config.yaml
num_hidden_layers: 12
hidden_size: 224
num_attention_heads: 4
num_key_value_heads: 4
head_dim: 64
intermediate_size: 448
vocab_size: 3682
hidden_act: "geglu"
norm: "rmsnorm"
norm_place: "peri"
norm_eps: 1e-05
positions: "rope"
rope_theta: 10000.0
rope_fraction: 1.0
qk_norm: true
attn_scale: 0.13
bias: "none"
tie_word_embeddings: true
parallel_block: false
extras: ["capped logits"]
init: "normal"
init_std_qkv: 0.0294
init_std_o: 0.00562
init_std_up: 0.0294
init_std_down: 0.00425
optimizer: "cautious_adamw"
learning_rate: 0.00182
beta1: 0.95
beta2: 0.99
weight_decay: 0.18
lr_head: 0.0129
warmup_steps: 482
schedule: "wsd"
decay_fraction: 0.702
decay_shape: "sqrt"
final_lr_fraction: 0.0
batch_tokens: 65536
max_seq_len: 128
doc_mask: true
train_tokens: 266800000
max_steps: 4072
dataset: "wikipedia_en"
Each number is 128 + 32 x the weight over its row's rms, rounded and kept within 0 to 255. Layers, rows and columns count from 0. Numbers have three digits each. The size before them is the row's rms in percent of the matrix's.

# gate: layer 6 MLP gate, 448x224, rms 0.0591, rows 244-262, columns 112-223
# up: layer 6 MLP up, 448x224, rms 0.059, rows 244-262, columns 112-223
# down: layer 6 MLP down (transposed), 448x224, rms 0.0515, rows 244-261, columns 112-223
gate244 102:161174097133145140155131145110104116127134129079135187107142151159103133167154098204132130122149125065106109009154177125109115087140112182165129151139126153131102132144180133089158103133151189074115125136114139085132100110104150158150128119181105173123157114180084140160063106142108110113102133142105161148145158174125145153188106155149
up244 099:124166187181148174106109179140084130083132108127128200141098128119155120087163141121108068181127106099127094137071169052117108101150060164150154138131166144158082124123093117129062188175080161169137097217169089120140059155102077135088136131126057114151113178100116075126150110154155146133101120165082191131131140107072177109105086147125
down244 105:141124115067144101154176134164134106085117131089109187111115148122181193145125059191113116160153122104132129057159130134117101129112137112116129147088101116118105133179097132119132093133129139183112175118162140149093091086110151077087102155079087149167146115135135118175165087054095147121175135118116122105135148165153112131117172136153
gate245 100:156171174117104120214156098127166190122129123159068094134111149130095060140146109126155074104132093099156116126066119125149116125150075083159083108089172167124113139152116164136114136180182199133168084144065108128063186124107133155085148155102126111123127077153154087147100159105125089114147083188081097171161069086139136173130152103084
up245 092:052126141136132126111081125174131088125138094176156153125133154062101104117095137126134205187107107114170099140161138201128190160135124174163144141102155098102160149093150109095152101090140072175079107125102124107099086148101156140116137114213136093121101154119063116147149183155108146197161137140136197102122193133151167092123104136135
down245 094:180135158093141108159147128122178163195117161097095116148130123114157128127149084110086121091149099124122144130079069064173136082101177101135122158104134164132149056151129093162081146157182150072141152128068130160120197138133103172081125101116118152128127114155165155110093202078162124049141132180187134143127035093111086109150143143087
gate246 092:155145166133180084139148049133143140103108099133168141140101130108111142133167149066118132094189174161102125169177140155112138131075116130112144055173226129117167070121129126134124108070113142132171096133118105149104113164135198125147087193093106148140130054171152158164103094114121147139122118116127139108101114104084103138147178092033
up246 092:136182128164155130128126052099167127115135113147119100123135152082170178141160105111100157154093138169120101137172122099149110065196136121101126117030168164115112151073124108135117084126108192060152152125159145155168102109120091088072112097115148105080210086176132030123163102182142143158121135151090111107157124128108161148122159128078
down246 094:106062136130058125136142126142139087164149097119140147154094144137108161079124151097166080130161120066124156117126182157149201121084159143178149123100120055149120096168133120173141181138127090105137061094120128127054094194158183148183128115113100177129102130116128122079129140135154135086144123127141090172123154173182120130129090132108
gate247 105:200166103142124166096118103082135133144175118138077162112114092136141094096124150111134136065126140141098131105114129162139158155166117156155114147111157132084140145098083110126151106217135104108086096133108177130099153146164142110202149125122121161077149073176149096088098128089149103073139170124125115109094149187160138136152119168088
up247 108:176118118102132125145164128098135077095144057073121116112174147084131135110113158134079151161123156151183148104118156101141193166084140134145189085101102176109153157097137153188217155103124173156165122117156112156157114079188136155135114149108147141096140124081115156125141161033120121088101099099103087161139109139115059150105143123176
down247 108:109185165129093129102134095181174142100151147128178074121111119098168147119145176166103118147107073122158146122078123112097207102089056087063138116052071101108101099122102184124123131121149114087074170126132111139112119163095133125120112137099168118138095110101140172137107146164153144119183091158113130143094155143140152087104163138168
gate248 096:194182084118145131188156176120106132175141171147234164134185125135150164148120144082164173139110124155140164138152097061150132084080140077120144114181092141130117065142141146126105118124182170131139123168107179146188088117143089180120129168094140128139136109091182153172130167139107153145147102108100149085130134079130134106130118173142
up248 092:092152171096134110155177082161122152206133112110150087129113117099089092152100120138135120136110133150128112185111188099174108069111103095118077105123149118141141110147141115128077226140150146163124132120086079066119134133136111122072143157148150111124163170171139088131131132116134102178122155161163137073151165144151144163145112192137
down248 089:084121137178064093125079117095132157104109014114068144118114150138109152149165128091100143089124109178117101111151081157126099198163168139157168153107125145140130113152150145084151094094083087041130119118163124135103128127115173087189158119093170135113087106122110079094105133125133110120105107143099125105130117134151150143125081063137
gate249 091:151134142117174048179122105154118097101134131134106145165165164156080167158090122179152129138079088172118133142053090101102130115106090125176137116101159139101162176142132129133089112110101092162132113143177165081170150173111130054199159165107134080126144101153179148169140114121199114141173120129125121125169075122094092179133051141138
up249 091:199136138072089139106098144105129070094143112184115156154112133186131129096119137133186091125165121115136128196162110217117100146136109208122130079146125153120130160129128175123108152123139156100159146092152172176146161163135087125121152099169132114146153149152114194123100164089166088169164099153168101141159175111147114142089144089180
down249 095:078141092128112187167169131112123206155118152122141134101205132070161123139134149117095139171122164085160141104118175088126108137109163038131139122096085136153083112120081105121111127133091107169142092129125095084113170098129109162102154174127110162088125111114138133122168089107101153083076198098049086137096107135137152096109091165068
gate250 094:174086131125155115171155078138132137123070110132116087135177190093113154171105123133142119094141154103161101131096147115112183128106131159098180102192136134124107130136173185071126130099093140186175094093172143124108218075127079137179139122130139060134151153111108167162172160127193114152188092095141122105115070086169204159131175162136
up250 091:132124141139112157073145175136150138119119166145108105127080078186156087115208151098094158078148167117131131124172158156174162120102131107115142132117109164122097114145121145089136106128181169091106126138087135157099111117163156136124098175117080157123121127121140160147133120139069100064132103125112187132134156146144099102128095051128
down250 083:155098091170155109135159082177129123156128170166122072136174127081166156192062104141141127188147084113134174124111118093067097136147122137123108183103144106092158110115115101141122161111067127157116153118161126091106108134143085134132154159149084099130165168094130087088126098123154192145141169112226113091107124153130165114132221179154
gate251 102:107153104083128059120118115141121170099097128153105136153140090134102118142095085201161104064209092069088133136141148100127099094086127119159124141099114122156097111134184170119101145105135111144126107180075141139133179151101176145119187149152130129093157121145113135088131215116134094170111180119096179180147147097132092119097102121104
up251 108:066070167141143157185115142135134064182125101167101141131177157083140104115102094144176110154087095130177173109105146098145100146139111154118130155118095139078131180167105129160067101119164147157125153131094112118114077071149130108061017084109087166087096101121179127092096089090118153093123171165146141132103149109156150172160163137129
down251 106:115166146100093212169155163072100188117117155211124099185147149107115117094078058152114121123121058087096112086118216154159141176140189173123120157172108179114088132095172073118115125114175122145090126105091120145085104159152170145133095122071108148112153091197163134116122147116149080169124126155114142178160161126130074112085151132111
gate252 104:102103180130094127146155096145096122195105161135138151150085113141149136042140136125133087159148105083077150117096164094087141100099153144114176167070083095203128101101119140113125101168074144137115096105147198081145133120103130123108111194164086143138118118133128124185086093115141097128101115163125107064110143110109145096114099138157
up252 098:144116120146133121168177161120166132075167116118173119174185153209067145169110126139146154078129128149191168163135103066151162096144121111112113229131079061119151158117118082060107196147151155133170128091136180113175173128139089160218095127081100144136134098139081186148103099154116111179109139146148156150085147131128162113145150085131
down252 106:131155133134118168087109164135134084103101135126088163104094084129173141132127151091150140133105188113158108075104139156127072142168156101137166139192130157103133108110158147124214171054142131114109080190084071119126129145081113118120172125101126205156138106152109041150109176174171097095072141118138136135131073119103081129146128156141
gate253 098:072081152139159075082150114176131126111133096088143160108192110109154158095149108115069074178171164119138145120133200127158103148110137156164105166150137152144154108125119170157166113110151177129168129139117099134107112130108111128127178136126098206122130134079111127131166128123094158114100151162072170084120064192101150150167115167130
up253 101:164129104104135097151125140119142131115116118061144126116201123112119129109133130136117134149180085148104136125115088153181168171214176131177166132094128138115136070082058130106134178073093101090166119135161117195094099130144166158116119091168153147087152048119173180134158096131171148100139107178136117105147109153122123071121083174128
down253 102:124138160147144178122108091124149113071084137177118108223104141119072161163082134112184176122115132181172185184199138120125132118090147138109168128120167131121139126099101057142149128163143036107159158146155154134150110096135148101116118140153139067131176135146140150163052087158171088164154123172117136197134141088138144137118129123119
gate254 104:144135111144111158149130116107095199106141110116158132151087171090117093123133129168111163183119139105119155093096142125137162132091079144190109140091105109167151149137225137110124088133132121085135172061111089178145110092106098164128117137118098117110141172077085080152081143160074048122072107139112074136110174099109130135116107112079
up254 102:174094147114090148077086060104099124097085139095110149126101141130133134114126110108164141137107177145139148187134150198059127179129104129118139144126131151095135121123113174147108135139237087098143143148138070152149138164115117154116135090179136119143155122155209101162114123148147122168156048150160109132143143150172116094145151132103
down254 104:061099105136134138089189128056087113109149064167147115180136176122115165191105165120095149094113136116099164144137158131118123161041159154136129092156125170109164169170112130142163125078146108138120127129117127125094109106180105204135143163110071145148114130180125154126143074087153102155103183152119154076169089161122111067132167190144
gate255 107:129117118171185051119077122161145128167119151130126163127147170072150107147171099038154099127137145177139114138062148123135128167110104129136151172095099162072170159067075138180153102130154118121112150118127169097124089093174139164141157231124185144150088099148094130135164158088142163191133127093137092075101121097120145162160165173107
up255 098:089093108075094111085116099130170116175109120142188076145151076160160164082137092182149134138089184171201170132172169131161171164174143076204172115074166139165100059120145138153127135107171141154099130122126175149149162214169114089073110112154112139104084140158141150080125141114102140184175122144145167156144097100115157168183093100157
down255 101:116106174140164122168142133150147196130117150147109151118076148099127119153120116099115153075140146067122108112116158194091086161188128218106127137176158047085171164163124172112110078091123166129180056135096107135107114089141147158119093190182091127094138131089085145169160129115143123160117144106127094095119125162094142096156182181120
gate256 100:134131087109102161121195144057128104144179187101066150108104220130170101144137168149104118156078105137150084134117142165127153103122062126150154124153148148136128153150123147174169111147173135118161189121152148119139129154154158124175133073108122093106116113130121152137118075111180125168190117140090143129100119122134121109162157135081
up256 095:098111167138075104148202120162156179104123124119121090115145160131139073120128097093124195122095126132118061156161150137119129177132122155104159119111060111208086137136127087144079170120095095129152105137067059116130186149091077167163139153116109116161159191105090059194131134117170148092155105121128106129150130101182144186088125117126
down256 099:172173170162151114123114116106089161132064053123091138084131137096128129108140150155164089148121149100104120162148126083134142126138179097125120110157183149094110094148123130098189174157115112131125155110158154121168099147186197141108122101141120177109123095191130199083119108173164142163113102110146132118167103124073104074054002179187
gate257 103:137164198142159134117163118128131086152139161118207115051108126170125102148137193148128056116125143079137122125161115122111155101117134169134112115130109061127103131138149085159154100129131128130083113164165136170141116202117076119193216112175160123135133154127113101116176098045145080172108134114117149184151152143098146150135163142119
up257 103:178103084125128096055118096095135119177131210133118148063201122112110142133114158139141116087111058123142149154178124141155158147178126176121101146126081126142041187156115167143128157161115101120134145086141165136147180202119077129179136078149131092139131180138071157186104161133152096141152058054104104155110151121120099112091099146160
down257 104:077097136147088076162177144071129158064119075115111143202165146095109168130133097148109169147111109130119151122116175047077170096112120154102153098164147163165149123139165094163096124120142123098121164111068117097080109066151113162095117178136089179122085100158115179076111068114106108145141117130126191166189119091177161099074084161107
gate258 103:113126083189137094158124103171057123142109095146129125123111167155135143087050196113154122093129202154118174132172109151103149112134151119113154221146078139118120129095159161131137080124120116135180108132120176133157127099133138077176131205071076181136114121089107117143117160097121046131116135078079105124194120130125109140127098178090
up258 102:070134076121161129085153137111111129125110120123099148146135124198106093154105109127174135080137102077079166121137131080044109114081086067158150162138084129127109089147150122131127101149093081108142086142139144138131114113152129093096072115143124169142108134121106067114170141117145103095150162183107171059118099119047111187062118135115
down258 104:129142169135130129197149110119096109127170127173125094048143125147113205086104140116074124138118158138108095138122099172129141172104129123094086115071078141112093145135134115135150192124165139149151177132150134119160182138103105165127188208079151138141087089150157165126119123110116081139113135149140125184131155129086138090160129158174
gate259 095:151109111131117107099114165141092111116147136141083154120133164101107175137164070163131085120128123150118146081091070046119084139124171121162106126190057107098113123122162140121131094125069144125113152162111160076172163113126201134201162128104123103077157146216138093053155072110116130110122109108083132123113148128089153162158178203108
up259 098:104177137094133097127136143074096112127140131198131182097137112158095143092152107151131101107140168199070178151163097097162110139170109151091114118152116106136097179114183114089058099127073077128165126126104199130200103133141162110179133124100071059124096137106130102123088097139138139108091111102132072125056104164146093101119121093168
down259 097:088125116176126145166162111102125119136117112139124114090119069122140144131149138125186118155118151068114140129156164177140131086127164216139084158130181143173129121153164105094128109139102110089130104134100115135114091144166128087135135165162122208119095133096131078180124176161157136105097149161228079137124141157162024066147127140132
gate260 105:139160101173078161160128173141123134133140129129127167180171124117119051154093084054130168072129138075122118135169101100126135127194087158178204103107093126103101126118137148155161081140142136123152164112106159147147115164079134190169086197113124188073151117177142157102116087159173087196093172079122161150090136134135138138110112114106
up260 107:148085148100179089175133142141135147118105125137168075105125189134085128073134104131116174131095093159127086139116181107087133182115104103141154142157148152149104114079094150171159123170122101135140111179142108131087073085145171126151157156140128111084103068145085137190158068135090124106097146152126127121173102135104162158129088172171
down260 106:090128106164095209098150113164184142130156129154133140137073120115142051131130149141087130094191084131159125081160134163142096162184120164142177108163122083071178204116123141117138111123147127129157158075148130134085097090140144098068095125120138131042119145116169205097161151133120077140118113114088094137156111124192122168135141076124
gate261 101:169143143101103153120142077151109107132124097110131106123155107119090106075160101150111092119177196138115129178133135105116112114115140144091148226130083076134112065140139087129095098152199131131172130103105185160137142128161147152135160144162151124119121067176115160131138101167064154098082134150119121102159114134149127114177089105127
up261 096:123101159089125117173180110163123156090133128125123140114147122174138187076091133083042111091159088128133122096069124104196140124143095087129128147132164115127127146079127120141179076103112110148102111145116233115150083102120033137164114107147186160156076161129130133187117091108129113195141135120131167143108182164124103137124136098184
down261 099:110166110096112088085094113111116052137133152133175135173126096102132176128122145122168137136105130126113144111174178106075143124202150136148098134188128174102139109176130192140126113157109114117159164100125132111197173132071142102047135042132093095154143178125109118120067103168112165081128152117081118178169173110159175118142094198098
gate262 101:143110095138107137118078132105158133075150087144147145159127167040150133135139138109134135144114152095191094160102124101188194147156176118207092158152106037167145137209153195200149142128167161112115145084136137141107169134139139131170137152125167108124127167122099105191110072186123098114161084104128091141087179053081146104122056138169
up262 100:144160096109072100091118123095111134148078198171150139098150132099135103049150212173127080112136135180129118090186178121059115110167191071149065111098143145126109088118166167133172139156146088084111098120092120150151163130199110139123121076190111143072152120112148092121110138164180117119178144104088177137163141107108168089103131112132